Weights of a small GPT-style language model, trained from scratch on English Wikipedia: no biases in attention or MLP, 165M tokens.
Each number is 128 + 32 x the weight over its row's rms, rounded and kept within 0 to 255. Layers, rows and columns count from 0. Numbers have three digits each. The size before them is the row's rms in percent of the matrix's.

# layer 2 attention output (transposed), 256x256, rms 0.0455, rows 221-248, columns 0-255
094:103149104135183128182087115161096190147206077138056125117093180118074160142137100119165103114130132167162133128130166141094159103138151071105112114149159120092107150146162121140122163129137130139149098166121114188083121125131158136118134145116132112142179187073135150150138141160092109102144153179073138121175142156151116116168080092171132097148148127090087214123089107112133105185154082177126164122103105080194061093164121154165173112130131163163152167118126131058115098080206179178174138114095092160142140175125117106108174103154079068155130074173145126109149067144164114110079119195092181092081091127092058175154139065154123151124096161184110124164126155093157160136124120143103137137116163142101133160121111113168139069149157110159108104126101116103120075130096123
096:144124118148146134125132079095103158136137133077183134125172121146108088155080129101122130103165105154151088156146075133189157090122124106147152152081181151131076111085139076156095141132143198153087145103127106108150123156105124204084092123086091115110103097169133088150091131103156099124097104125156144175139143097090130109162148162094101153134120151131142146151087144086154178097143146200083157179155184146069091181103138070142157141124189100125082202172146115096117147065114069118110070111096108129150118140087176131116148115072096070169117108102154146186078114092134116186134073067149114153101129147130152137198156118174141141148200118167136123128145079194131129160102118159078154122121108154100161095138121178142074079093160173134117138177102154074116114089146195
096:136040090127127101091144159084111149097169084129128101118156086133121163109082163081116149113104151169095136114167103173135164176207144152113142178127092112175105182206130097091072100114153174127178101126170125093144081144178120160124102130124115126101081132142077128142137105145122096108104150081141072146128127092110122148130092154105196087110181173094161137162048155149134123110129156142154162139158129164150173190110101151123181142170120107116141136120140105121159142216100088182187144110164073152134134099103090113085115143156098100133142122135169122097099151135152127064130107156142082100131151081125138209165074154115144115159096082101145097111113136075138091156197142121133138137168143152179066147115146117129099105138055129142178081089160187182111088171148124
095:134156181112180132116155126156147107196094181126121110104138145112131200115109160093104153057161138177139174137094141084083084133096144167180115148151136190128114120121137079107125120127140102137109121128170110171128101116173143140148122127123140170196153085140133070090050141157111075137138070041121147103069124161110107102103178103138127174151121151155116096178080163106157163125151145119124124093197091180155112097135121135116133143105133113093113117098182124119119127134119113139114148138108195165113085120194117147166150148089118104105159188147108129132187169128109165097100132077157131128165125059078092144128167148176054132117084153179108181140111125166255099107160135131122144090137157120143089106071135123092075154120185161139132167078120134118158114088124088
101:088128102121097141137104131136155107096129109134095137143128153162155094103190146142101162164132065106164138128127073090135142089067172081066126074089132134152139137126120119127114118033092122130109136177164108181109112099073103162129134129134144099084143116137146150158141160144166144109175115112157103142115131101085149097116141109081150079186157183086179114109174116140097099130119137160131086137148118154201102133095077154165176121174188094099146173110096128167215161106133188136116108133128126108122160127077137146128156081142170127100162134142183136155124113191139090129077088178185148101087119111083165071109129099100141130141155146112161089147096123117138157127094114163170171164223093129150168120204130179133163135176097175103162153072044129079087150090167129
094:147080130171156115168127124113149126179118106120103161115121100201089115090138127094130116126114156094193111113132142074101125156100102190093170138133165198119186105125124157138181143114164126150106141124172158134115124095139118135159116128111108143154140114110165088080111135121130152168133146068084135138068089053141161092123104113116197083142139072107191084157087166181121116130110147129055100098146102227131146126092085133150195094172137200127098158200104164156152134122068108200136133157165100201193127134168130140195101117069134098156139150122101103155104162222138096155151087093112134119094109166151199110104148108091127146102099078129177142094162130147076145096135139141105089092144144134166074104139112111123080139154158147168112143136151135122107131123128158
103:112081137061157120038155092145117168112162126182146132147198130150127153151119137095102136145099222157215111148192101099153131129156119213071161071150107119097129149146118128152126083117142130156085128106182145151060106065128066117033102174060199161125141189123160176098145145124133120082162201116116115141127137123149125152081138187134144157130121187075118188162129128171164148118128106116117109147121121122085126083082129117160174154145133075132130125148150145103163127164143102154146134091176141084121139141172197111154166149093184142168147054109112167128142124113130096091133137111155145135145110154124132116112155070166126091093076133129137040112137057103144093113152147111102160121117108098110098136106146150142106156105101105109136134101121087112116140104132104
109:092099166114105130126138127073130095098077191138172063189170186143100185117086137109197097136195131139156167076096119104184051137082101167087177207125160143158131128136163154093106050110122085143108119123164147165114155114107161084138138085130126151126157104132129131149083061146137127074128082134093074156137120109204066136159124103145136096140159142132071119118147124104073144165129171073125147181137151154159124091093157083132162126099127175120154077143103159138173148122071126108095138069104149118141146157125151102151171147122155101101168085205169091125112112160120107114143105104118121145156108120157122127137144133115147101094123114118153115101172178135129151106134148199118131137198125040161122136169110170081159132147106135085216140129120111146105087080118102
099:144137054095165107113141169090066158123159115115094120155108168140138130077135115141159041123110122134103112105166191126171112096097141156134108060130150100143109161139130145131150099140140113133173144194128164158160102117090099106123116217095090165068145155137131087057169110113184123136125150104152122135136100104160107130114136145116076135115146124129127115137080144088087104071184188137172107192211136106111144116148123072195112160161139152173141145130132164127192140126076129082145146136083121044099123140143117109101113115161154079092109148097163105202145114151153175146128102103102158178079131109154119163112082117098137181152086047077110113167127147176146186106133156133094131162126190166072132136109101158109183085120111090190150143126142159153139129179129173
101:097135158110134115078150146101115114094165071139169085143156153137146121095112128120121129111186121137138131125188104067076146146142080135071110057162143125131188148158110174173124161072101090143175130138165147130090114143119109147095140095082128118110115136170093141061116105122180130210154064124114142106125063094124197150159146088158125097145139140117140078130166080153083190107128144092082115160134084112113108186117110193157161127175093106184167108172146232092153109098135102058162156147132144137138133125127135163133109078113113149111072143145032188150085154119132180113105155121134049140152164129111127120153145085131160086124098116115099096172148145113120144124127132144071074150116148178103119171050165162086140133128104103105111155144170119178137105143148092
099:114188155103174117167196147153130171154133141108158132131128168100168116114115118179130130165083095148091130169151126095116111178105155082145044091128149131101171096133138104106133115104078162159147115116096167127156120163161172204206150166052158090179137112114158104128122107118165072122142106151120185137022141105126106149174130151069090118133125119116134100128097133103190154113116072121140163182186043089130129170131141155106104050126126120103166098142124100106103146168151163101132153141103141133092128111158112195133116070106136141170092105126102178104122079088127113128088161139116159069137143066103134181109089079135136225116156099157117132137159133163148128155134104100099138082130138120076116201094107136108143161140134135130115113170163054118090164121099094
099:117071198049121113114128125151133146139099075130092127144104169105067140132087118074102129161113154174091145147152144165082106120095195105130112147132099039123091114143116161162104110133121110191068111108109115072070098141152107113071156122151085143137136094136158116104079198125115179104142114077150160164103091173158206155125158135143120134141118068125132091023158138158144059169128138092124129093117112157151134117128136109103151149148043215081124126129113100126130113071123124167138117099086140107147108132150124126137138134083142187152111137123154126171177147080110076141186142186129084092111141079121145108149095156154162081151093127147078134096131132081083154186092142136140133134143117072136144184106122058148091105145174167095104117121155140091152149092153167
099:089085147201141118159147066152143155127150132046106130070113119071169112074159148130140162176136161160106081156111167102208123135077146126169106132180161117097132105140113122157127176143112125148106112076122143120119135122119166124169118151157196121092126137129165133162140125063123134138125153137153088166147164133160124141141147130114125113133153148097104126194162047091102191138165070133144133132171137080103189122118134125157089164117190133130122092139098051134136092154140171118163092142129136183101108088101124109093121113193147096071203148135079148137150147089220152097078123144048141147107120090128119080108159094163119105098157131144133135055143173106113136150157108118128167102120110129177096151114147122171043129159122108162118083130228119145122186124117099
096:132162138124119139103148115167111107121169120110160108164135162114131124092130164125086080118078073136120165135166136144147117119141130182169148147138140069116182149117108104125198125194144098118129147109101186132135101125144068101163117087111139124105158163157151156171156103074208130096098074083085153110168185115134140192109131155140159194146088159184144148109156136169147126163115208097148122132103093093111100066078083130090202179082094154165132138114226116125160151174133182078087100131158125114162145156112141113121070139077138080106134166108159147137089115126155177140128181089107119134073102139132114201064130181130109099129152135153171155115144137104083193129100168101124128115148091095152091115159111128104111139096210137106178076172135096084125100157133107
096:114142168051056146230111127144114125138102125182156142130095127140122178101177148096104108126112137122123133148093120186167168181146142116116105112130127134127138143150145073111104158162025078107129075106116124123162122137178127096168087127089128114142132102140135082081117152169104107193177100157093186096069137135122153130127102147124171141111138143096190171095151122112149156098112152053079143110157194106140099128090121184094112136083124078095098122172110087105128127138150114086144088130181099134190108141139165145142111132189163154153061111131124145166188146159148107165172129132159154098111050133103174135102168140133119083121158115094094130124109150083113148048199101098148093107156107134133098134155103067138119120156169093097104124165088167154124215162109120
095:104135131178143153086136066114075139120142160202106164153104114086105168136127149118165172108123090127122099117153154086114127186115118111172100078129109125095095141116097121138116160147157140154111070174147080134177141107061150099123136063083086106108103097069142107137116146099150078152111100098154136073083143162144115061164152077092125101073142153130136177120194070110206150100127190124115122098155127130085075102085153160127122121146106144124157108102176112112126127097180098099120119099120092043101113148153097138174122147139077150142158086157110149122120165101184136060103118137105132106140121147104094070137119105074125137155127110234171167118118169117121090090099134194077165116161110161123137149132090194134122136172127130134072091143202136134160099101074068
093:146120152097165190141076127140136131133076139143089078048105132160090080145101135162151121123122104221179178112099136140116123139088093115164090143083174126127124113194169092144159131124057092077176129112101139100129125132176084102109087074124104132137135139114077158196097160081112127107128119133135161121123161156181160130115121117094131136152117109119100086149062088184135102113132067106126155129141094083124153181101090112184161135130166131094093141123078090061165113166098139110151103131164142157189154129113080086102060133124110101137145121161130146194136131093126060086073135100174139172126080124160129143182111121129067150142175077145187114123096181111117099060169190179129101177156143123165145090106104137154128175139101145084124087157142174123148124092120100
095:147187105180106127146137093127135106159096084108073101158114108080119082135117053175150054141141130093119114101116105183088148111123158108130067157118141103086111115048162145108139171063112072144114184110155142102116178157176165103139131147145163108134157158111102123194089149102116106096095109184110124127158134132103120160142163186124078101102121147150111156109134176075142134061159134117158090075098082124065117162088112187134099136135134080115132142109188132107120127164111091160130163127101050091084125136131163157182121114131092093168121130120105139170161091096117174138145123178164150137133091116132142108113126157091183156146092128081112121182146153129080167086115177137132093097118103156106093061074051178104135044177160108114172147102184153118148132080116134
097:129155160078133147126182163103152142124169158114100118180103123152169077183164130142110120126123126120155126188081129128109106121174078112064167109072106112163137155193140122146161166085132060097127109173115151119065123192054166139102095115121216122121119124144115127129136183098097176121132167126097154182112111093121036139098189133136147210138124170105155102155185096102192121123078052130116150126112117144143107101135152129113065110158094105150144116164136148137135098161120108116206100159076123127129108138131121180110130156168088115141136118169130125121185094115132128120126153078154124080097052114067135148131075060126129184129194137108153139107165069120156168149103140098120096150171128148138091129125147137125138139165112124127136118104133026132114133069113073
096:178099121167110145157154121113107186095109204150088086127115174140113127181170137092129119193162120167095171122167178148130190128144120111154087153133151109135109144109143156132133112153127156114097181064102127101037159117171155169153149124157124172131098110084117123151113108100173104134092133094090113124122201098142054160116169100112142090147103152128153158115169164176165079140101171120195096135099117151087076184071110106139147175162141149149103133111136134167071142097163217144085162120141167152163152123084130113128110093128090124069144161130172106147109127177099078124112158142118155230076134101114129181109140129169162208122169129127153143109169176130116149199155155108117103117097114110114145142141128180099106117073109068140125121145154160161168123159085081
106:095063102146192107171154085117080124138137099117165094142081149097143151132080116089099088190145136116179070149145129150181149142126116158131110111144138131136146105139100126122175118161176103106072109123058100114150091041102137158165145141172117084150127147036165108101133121124116106126085105123128164112124104103167135088114123157082141115124130152138149130161084127127075061126109113097106133129115093120115142085119086077043160128100148103118163117110085162150151187101185104111048111131093099132144138174135126127091163072116126148145117119190116203082158113105207160128109164124124153126163122125097069152129067164169143106123157159156139142119117131158091202128121183076146136150120144139200102038113184091141127078175162072097112124156109150096151165146155123
098:097140140102094131136122084213117086119105111131165145166112128088143147077105203154131142089173142125141172128085100073084117132147091141121109125120151159118103162129117116124098128112084143113053128115090108146126229124201125141125095157154178116080134103148158119141166137089133139127185136159108125109128138190116194105165108080087106169149124175147047134163164108168131128168210151095161102137135102131108090135099112140136173147152120078069145078107133101102094106089098148125119181106171147064185071103110109140127130127129131156083129157087079134113131124159183121105060095144145097105097083143116155094119207186067124093148158132152185088160065146131135132116147143154128132153136099089096116131062100167178165148167134180140109090133201137081146137098143118
097:110120109133122099130125140102126168130051118169100093125081060069093137129095118156143112127149175061143142099092101139168114163170142137155156117182151100124082112087111123153086192146127139157169133139177159093125098161105061076156116146150117142121150147120117116114127163104097114157137112171115145124149147108082150166101175106092141162137148117066087109149182116183144180112080083029143138139133126123079191137079126156067128110077106086196124147150206123111134065139150157120162103102121108097140143125102137080155101140166123138172104163100131183154102119093148215146173145150094163132139141160187119159121114147142161080107120184161104198136129240130106084080107156083129125111151100147136120165160135094104119087148114169126133100130125213092127111115169131
098:081182142073180115106092128112171124126145100089175155140159154127077121163171070161161131156128112106146106142192115086129100092117200141110127116100097073143132188103145140158147112159131144166144092074120167100145096116148131146122126140098116090071103095155115139105168155114123157188118162086141183108152087076158121097108122118206147102121125112092163147115142115131193134129102136063128078105108122170119072149143130129081104134149128138089139064097179142095175072065132131119149085111118140075118184113177068116043132150195082153114111150107169113088061171140087104086171133132080117159131141103177118126144185059130137091127109081133122111136126146141136154140182118063114098126163148138174179168144113177139140164080132147108112199146074138087105130093154087
095:078120114122069134105143142137147125182138129153093127189162166100132090084103119141123171125136127152143088079174101152086133103154128076095152087108099110104122141120125116146168164100156163064170128150105098091094112083139145173107181099109115190080115090151189101125058127104153133149153063101202139103144196152178133099153144146115127159112122175152144149137203130184122088136100144105075077110120137076125157204077148134134125186176140170134094097185113112133163058079129150166136150127104195050170111172090057098120110109081133147079112167096142124174151149140172145132165153120142070167091076104092088110079096167146143041119147130151104104152164139156101120107138150124097149136113066165141102126112097123103143110156135113105140148152130088124136168167116152
097:177148107159147090131185159182155109118153164121129175134176170170143178133102128139157116047100098072174103144149148129154127163127132156082105136182073133077129078161172185082133141082128124133206129123132190140136212122120170114111135118108100056126103153127133141145134142080113048123104104097146092129170150150121185098176100176128170139157130196129159152155087166097216164149111179146165158119139090147113123118087108156131152122077102090078103159173103157087113129121106130103133096137183169112105095136123148113124157149132112135132049085144119158113172111082102177089121136109140168157175091165102060121082166141123116096122164126121153188162110128158162122152142129087125113116124198136122101119097151124201099129117166156162135124124110084128133090091196081
098:113127193075130183192132085166169145114158128150160144102186094122119127109139188124168114196157138117123082109156071154124111113143151080155131170094074125173091140097154129119143095129106101147133117153140182110117189133137155128148159092104123097183048126076118131108110178143094112167118142110100143151141097177122196104169156124157083120118156097138151161086173129097138117103172112121164147167119097104139124137175116137100102193160110119173104134135155108144059154118135129193167147120068153119154123148178123125072087057134159197172216116133118110077093103101140142095148087145096139144170090157148109125133132127129151106178130103172102135132099172113126137118150129183093129087100085163146164160102126159124038159191156146161104106141243119123106176110100119
096:085119108140134151167146126102073181114104184135132069131184079091123165142103147161164096146123126141167161080161109134101144174093088131140152187171130195128141145118079112121107154096130128171089104151182120208126149145138163142188145118184146152138117131142141193103042137163181131104093164126102126128085144097149194087125095133131106133106116087086089146124118143137148119107176164151088080098110098160126150087075126091122139166144127111191112174101195115171104109177180087144128152188164098162144121118146108131207130149129109138161165073174093176168101108076190139136117120128133128187089104109061145097134104130182133146112228175123145090082148152062125135110121160172135168135107104112134093134084107126094125105157102188120145110102119108108116139148080153
# layer 2 attention value, 256x256, rms 0.0365, rows 222-248, columns 0-255
095:137061135067149113115154172170107153061084177159138162132137140086124142139132126160157100116112140089130102135113132107098145086196077176121084147101082119172147160126176103093098126096161089106151134156066111121124105154138160061118121158165138123169147146087117199154164092158147078167186120140141155065152165104175196125111096140110144101119175111125111125186111118142136117114152116079171089106152145109175114115183147155120136136196184151184150110137125119181109099187076125187114098193140119113130103110130083083097128166080091160098123183154175103118192143121137153081139104121140111148129139097065131151114159152145150135119102135150072168185150171111145140093169098159165138075135073080211150162101116143106098162113094148151109104144092096101125173077180154
102:090099141208188122136157133148197109095132145094070120152155134092095168096123134175146096162113132133135139062112155125067126142061074120099121156138124164108113135089205094138120104153110150189093138111121154153042127163143107163152104103126103132075178116117131103169088164125116094158133122132148155194129153094127204115131143124087129130101163060169104138143102067158121131120119107128153154145136159153120089133148100126145133142149072096170124137093077199118061218121179169108109142117153156111121143129149097138181063192096132141150108145097128097186099123106173110143112111065130171157126138138190111077133170139163078110145147160155105175128117131119118140100099081144146099162112095162067087138182118196151189165118169112136106144100072127144119149105069123
100:079141155106064132196104141157092074189139126172160176161098136135204132176125111142113100144175060050134140150122101113133160116145117151099108131159175085102150165168135154113152143128125180146167174180133145079101101088062161139147124126083165070100115149100123149093126111143101150092117206115133127095137100095165181117141176120151126143105158160097146139138150105121113122123122153181099155154132093128125089149105133093160140160147154126172151129162144083153072124068155121164090143161142160129157180146155150126126127119100149172115086106152137151171113086158093181096145118112156146141214192120133190118091128145110239140143194170193150113126099224083090154105113093129157144157123129091110154147154089131145175132101126143063111153128120173120095138155176151
104:150167081161153144137090027084104142132058180124138124133167108146135169153091157197130046100157109149109191118108144118173150167089106105173155151121111079169100114111162106140165152106104117113163151052133130074107140186167116097119144197133129158148147127169123185201167069075102093123113070106125130098099123137130086152106075111164147152113115141143121166096171140059079154051102149106184163142089112107119183117127147109141065198117110091134168078159138140106110088145128128106140166139109098151090111149131142112125076156185091115145074122164075125112174144101075150119167163117080174105129082132148129151116123112152135109141135090129080160099082153138116142153138202090152067121112098100168112145120085109172127141156177098119105130137161117144139149107150111
099:182144152169107121165082146104110142109128075144148148135127183128139128187094032168094131186140123102163129087154131132121194130161090122184128159111083088050141133103089091120159103074133166137126111114129141147133170154075094105205130129134115125089121127129079174147133084119158157118186122126152101162182067151142160129145127128075039193162121114133115120103140133114210155097135041129137139185082151112109095159139118149143141170164091111164151132080112123116119115151103144076113105145110122094127150102126150163142067158178148199141095145137055073142095121129174147138088120111123102131133176123093136156155115128110142149093098136161109118072166111118137101203117177110135164165116076103136168161115159196163140075148107144110204130099177096145162141097148130
102:095137144122122127188085149106139140115118163113117102153143079122123145114112153146178137090158135068131125154130118164076096166141107099124159118084119111098151108125151142114169169172163160126087127108155113085125173142095119118124138061128048147145102175151071124158097135159173150173144150136108140212183114126117066087126140129086166094173126150131171091089132125168124162113155123094158117127111141148155133135144173186173141099116069150130190139121145128208150110132126120143062133093106079204110173092126075137179108091079114196125098154149142071146170162104081133101217119088114132122130137069169094140131155152125132140112180058080157157029136165090082098120193132199160130132149154167108152112115116180109102141126187158104131078129155140125111115131155082
107:137091131145173177142085140166158142101093126109124141127097113193163179125124162169128208114146118114144109155156144150118095191171117119107165095145087112124126157159047116158084139129152135137117136113102120093136091102107061110157112167169131178110116174115150123127148160126105141160126102128194119115143124176134124177129153132165119168107050100133130105094103212090149097115130139098099155160094068071122110203123156111164136176071122149082170164133189121151128188105153060085102079072143174107069150137111101148118089088144131126109049157128121073114166095152118158147105075100120134108121141153131151071051176094170197122126132120211121148154104112135168079135135157083120149109096118152150094128133070125177086173126131183138125171125106089092099112142107097
103:147121166107132083100091150134129098106138084103121085138166098192138158107167171125158145124157174150065176077158144121165158098119127083109133165094155194110110066126123179117127135115150164171170085106164145106158066126141073124074142132130098154189106196115182146127165193119110137169098053089066128169107177128111160119109118147140095108148066156126178188160122156133159113037147081184115142152120156125119106165133150145115152177181094142154064133098113103175119127194105075096091137196121164144118160119164113145115127114145164127190153138157150139125143117082156095155163175157189122111079094127127116131170167185131089152148148134138098126141079138107136123104160130098127177081129102168130140174184146083127139126118111115104171116140062092066140161150141159
104:119140134108150180162090141112109064136143180105110052147154127180078133090143070146132128129089128137050085113140144089210134095121155094152122166136110123131062189135154153111141156147072157118126101145111144126177120113103054137174107076143155096077211163128124044156136162135126111087143124126135148135148093105107107158097145129124186125086107107139151118133115115154149120128138134117170071135085157162097112103158106165143094133136139120103105117061097104130081115103162099134052066111026125153050100061136175121076129170202133131175142164153125146131115110166145149090132165121138065119141179159154116118107105183118122162113103119139135172112202107113146072126139146066138104156179090135101130098115107167102130109124140106075210134151129135134132122166104129
103:096146103132081125111078171147117086157153131131140139084070095146167111113106154143171168088063107073099117105107160087146170099115165175112186082122171125096123207098152172159125135159137128138128152134135148079138117143131224125121133126117157122145136170149136173127104090119118149043102165081084109165140134129179154100121154094153134145080086152152088182131125176143093059124104140135124150130154183190186142060107171113120157131152151150130112101108133195109105173092173187102098114205108120092100099089125138141094113143164111125111210124133109127180166137059157116069091180146150137133122119070169136101132087175128089152142148151103131082113149093180151120095089157168151116121120147107173111102103111124096124149181139167083098096084157083140154182182146140
104:150111066179195100172145128183173090093098171185160159056059107075108136104120123204107068136120108140201139185128119108102161101172176120123101149095109079143136129121114143116117110147121158000114156153143094137112150136085141155145146098096118110140085149144133108127131104126089108110129074066111109127147144144110144088125151135155149166103092203114103084187098039162035168094087120105089142129119147162116104149154173093137141160126125113123118120130144129127145060135161116088175177110099117193080144154104106149109118163102171159101194086067131089119133087141123125095074080101107127173132171084144122157130131100109096148167078138116183163115091093167087081142129122147117101148135147136097154120115124149116138116133144098124132135144161149146131132107118089
105:126122158088112166117123105150089141126148138096160140126149075104219113161137106110124135085092111156124170073049138113081176167137114080104126155161084097181086157105084116159135129180137074158115134136146076120092136125179150192175140187147079188124128114124125194084090145116128121099110153118134176071128122119138078160104144090159083150148135067102139140123157169169177103102087092168115149128129125160165097168087147139110126117086117125152140154117107157162135117105127173135164068067196101093138061158121153149075166124081091169082179172145143154140158164124128112166145159148174055121143162134119136098148102107067096115186137128123092140118154122153126087083121076089166109156160144103125185109150070127122125105086121076056102107144077110133131064135168157
100:112155181114087174130119134093163174097120135204187137109084126170065211123161158166108164098127206125125133106126115098117088106161100086133156100134097191152162098122156150141152101134141175127103102117111071082044130134104146150158112139078146108115189093128136149084150155162133081103190163173154069106094111161096137090186144166162153111121066120115114129129119178095080142136107171162151106130166142159190144138110161155156146130124135155204111145168124093103122114134147093203131120107114124093129138075163086061181133069172084184123149108114129114166154120124096124105120121103092155132083148166117136136118124143148140055145100146115175093112111104180127121160090204091142175149131111113088160161149077079135154123069122138159151097097094113065087119150140104
100:164140131185145169136148138134078067103134132117108134085118173061116121102113173153151115117120105149090184127105078141168046134165106099139142106161140138119122177088088126050143154131166138134105166124094140115074145137087096082163109174092110155098101145133117119120092089155110169104124173094176139146107106143114127146111117110075177118165152134095108123166098134159135136167155124187070132088119111153177207121157098137142153176171138066131139117038178112106093060155099183092159188114109094086140179151127124153094131096172059123075171138103125149126116098183050102113089168117075141182113130180129089121122129158141102094122150187090101118112140140095124159155136097097113136107065133112134140149107183120097064143176098151079122083160105119167159123098094175
099:089080101079108051082102043105101111204140131121125122096101102112149113043095143152110139149098039174148125158192158147168160069204135123143158106146130158135128138175200141145126125122177104154147129145167111139128094123111112090153107171156175206134170111161189140141135076078140152126081161129174166109197172087131166139084147110080193124129105177090144105167158110160087108140110136144194114118087088144132106145129164123124124158103125114165107127155120162158161150120174126115156122103185161163125151119099140115151159102156133171140154139091133092155101155103147152107151087160135162135166126196095141120134155167106082179141097088134100133110154130069129137155130097169142121097149180109100135113089152125120176126087163188076160123087114106099058114114078121
097:159112168181174112091142186151130159114155140123107179152161134125085134158068124144121151070158117159119167163134205177063111134154121101122071133114102171140100158106130111087133117128143168161088130139178096139171099153144133104177185196074136169152106078146111106077135120090162105125150140082173124113149148124134115110168115155167105142060107110127168143137108084121137164178162154123137128120079112112128126130134185125157172126118137115146124125165115105097121129202071172165083076147148130129191159114089136147128151127193188101122143094155126203074146139189149125139097129093107102156207119107184160102098157160123121097172120155089071096080135115148190121138113080095067071124139116075121128188143136145137143092145206127140092205113088100104104153143119175
101:105163113129178095149141163104130098107134164135123123132135193115104132128114184067121187112113112163049110128197148127104116090158107127182100118179088134179160107134102112124137170157167100131100169126100040109117156142099177127125183062178165139133052070083105113073140105137074137087115100091094087117121102135149139177128134073172160145138146150097146168132094166153091084184174143157114105100132111142122103129153131114118157107101096106123088110154083165110130171083094121090157139125089150194153112102144171065055114123058071087172164187158096141105106116129149123120116138134124185133113186126167127137160089106135086178124171164160089108082170163134095103116113191113114119120132104155161074160144184122092130151098137168155113150183105100132106111100192108
099:156119064086053161075148121115157088130107169122121181157146046113097142166148115116152135125111098125124130154116068161146131145083106123153176153114132142155126197068175154032161130121147108140153109135094105172124071125175177096124163152120111143143112084136131112096144107143150057110125111092124088217165108141136104174105099131098179098090083090116113131128134131103183116145179173140141106086127147136123153163080172114154127104082095174149081125096145073066153115125156170119119156170121141093141144162116125065095131126139215072063076096106092143115153146084130147098139095150147167134141188121194200075160113134102113130108089140118119124134098170119128048128128136118146173129154161143112119121128101163137132143121055159113163130138135137179130130149202069
097:064145100113149111113091125098134118103106123118115204185142122139127155129139124141089107090186088126143109101118068124129087125134160096132103131106100168152164113134108127133136109115104157092128101158155147146054150073199172178120122135142161137154125089127181109107142106134116137132109105054140102144148127150129155121095150153143151107128116130150083166119096164151075078176103110069134137162138154145148130119125098093157172097123154181193158162145081147040166139107113098099079123107145120136116122078185074192109191152114050124111095118168064161121173143134185136139147159084200084171108108173121105114066162092081121116142126145131185182135119105114115163159177159161149165216154112143072083182137084123166108157114144123191093136143132041168105132122125155
105:115135108100081087125140150142158077105186145124165180125100103091162148183071156111129182132161107115124132122160083130175140141142116147142166144146131133150247118090133149135121155040086146120057112073207131121125126135138124148100138138078125140125142104080111119126124121172169111128153204188184115123092122197131187164102168056140130124065142140130124088103167144148117108105048121120122137104107179126123152138103106183181122086147153126122122160142166121148159110177068121172140164153107125119036158128126077113141099181135098136130171144107160145151117135136085106144171116151158080083113094157150118130158150157121082165175085136164146058099142085139127090131068166156101092138150064115106142174150082192087108078141102150110134114103089143142100111124128136
103:082100122109115124199099130149053166117085125085139127147149107117091115159094100135100156135102128146108104175087167183201156110177089054142169104177159156144124134145185161154117131105141104119107109082171105096102134104131134133147172108153139178082123150108123102145084106108140169101080085160134146101098138094161091081112152140090125178129124148164102170155088100089105117200140148147150146148152094127144153138133093131154127110095130063099126094180134146122095130167074138140178086103174139148102175122091154146084140133134097127160129099053130219140153103141088199134171106109043156131162167062093165098064103143151148109145159162159110092110168163121091134091160125122126155153105106090085179154088139036135123136083138049104152127145117107143131125095158066
098:092139135090172097170126168047190090115143163140134126090130113089128091138226159140068095123102121171098121111112146181142110168081106144180114115089073173182141163121115102118143109145100139090140168181124127186155221149109145096122108145100147122111142120118051086098174130148116191193138122129110171129081130116157127173101103152136120143134158150120188155147150167166143111150107135171133078154124140180170104101148152154113144118130108145089121122103106199152053130173112080111131123078090112128108170186141103143164156099125142118154146110078154154182125186134121031129145107155094132153091146170147146135133076162110113099142091149063145096167198104101120120117086067148122149124118156106142143180106143090111129194123155135108114142152075076100122088083154113
099:103158106107146163094148110158133145185117098132118101121109114142133121125202150147096137159046086116189157155092123152140052156137083148091175187142163147151106101131128132121109109097150142068200120156098103166156135150085122173111065133121104124102177125133160099134226103131113098109147153080146158076160145147091109157086067102145138150148147186169138149110116115125138155109150110152173170142144108174158182113124080160072106104149079156191103129195109110188101147134135078117047097150096099132126084097128098176118098123114236123147173134146092154128104130156130143097104147098162107134144142129098128119118124118096154113104090125070068127138174035169098083119155184170139128150140123114168137122079140124115156129177135129160114133067154091110074110141123185
102:092112084137111209132134106143126078081097155098141206147130149113094155087158148150123141064160128136169114137107139152148115081139033086123106109192161163191163061099141130191110139131117161084095132101170101126145154135141090102158112060136151131133144150138114142131111108110145116137142104126088205123116107128169128108143094114135144114089095142139166160212196082125168099161049169194125090146099088150087129182138151099124153202150161132147144116136161132139167137101150082141099126132082072162150110115130111108160120143121163134125109112117100138103085150126145179109066153099134092095205184151112100116154128075089119119128071104154164163127114120119190207121158163094181144149145103114166118134145134115041135132120105123117165121109160103131226108116112128
101:006130120138076140122092153091096102139136140156159071071071149172069172092142161115086173150151118151139129102127134193153152161086113161104157129142106117120135151065132088140128125173124120134193161145147098068149110089143146163145130101134148159139192136092186133143097103157227121105147155162172142139141184153140112103136102125095139072138125105182174113145152096081122113147127125071164114136119126130200108073149157106120126111167131091148174063165147123127149190146133124142114132181108171127189154128133147105109133125102102153179150164112155170171109182168069149162104132170182092118109127114158110189130074174156136148111100106133122139096090170106125128142126137107122163104089091146121117088137203068208148096122142148116097145102104211139123143084125123
099:120102137110164119105104132153105092118122094094107111143089127093145140148125075125042125156130112093108129170189145099090095174156195099106143131160117059119201150129094142203160157154115103146121159174160082148107145154184108135105109086180140147124127131221131110112173123081086098118165166106131082135155207045143145128079145090117108123129126124105134115157093084129156128125140179170152087121151130086138117098121125108167116134125133072145126102122114091159050115097156154120165056143122084107147124077079141188146131128067109092110063086145091164101098089076109130114154090106119131127115185162106096125106150113135132194123131162109151111140121101160147115148120142119088104105169160108137182149136170161105161078148096095017053142122089082148115142080127148
102:126124149163117134120160071137104133163162115127109180114119153141180090132101134168070105119162078127160068088132156121109105121091148086147130049136115127116165178125098087099168146112115121124060131083100152140077199058123105095097143139114119104185151138145121157132133101123154130175116165191155110095110191146127107077113145150084170120112106158152128143096118127133136107153125110157124121121183134132145113166120172194151108147117081101171124180162102146144117170089095079102099071174140126138095186123143156122112089115125045162120123141194092082065117115096091114087126073143095191110130176148173193120078145077102086178121117095142138156162149128168131118093122051143129107114188136076132147134234115137163113128131093112113176158151147143223130122112165120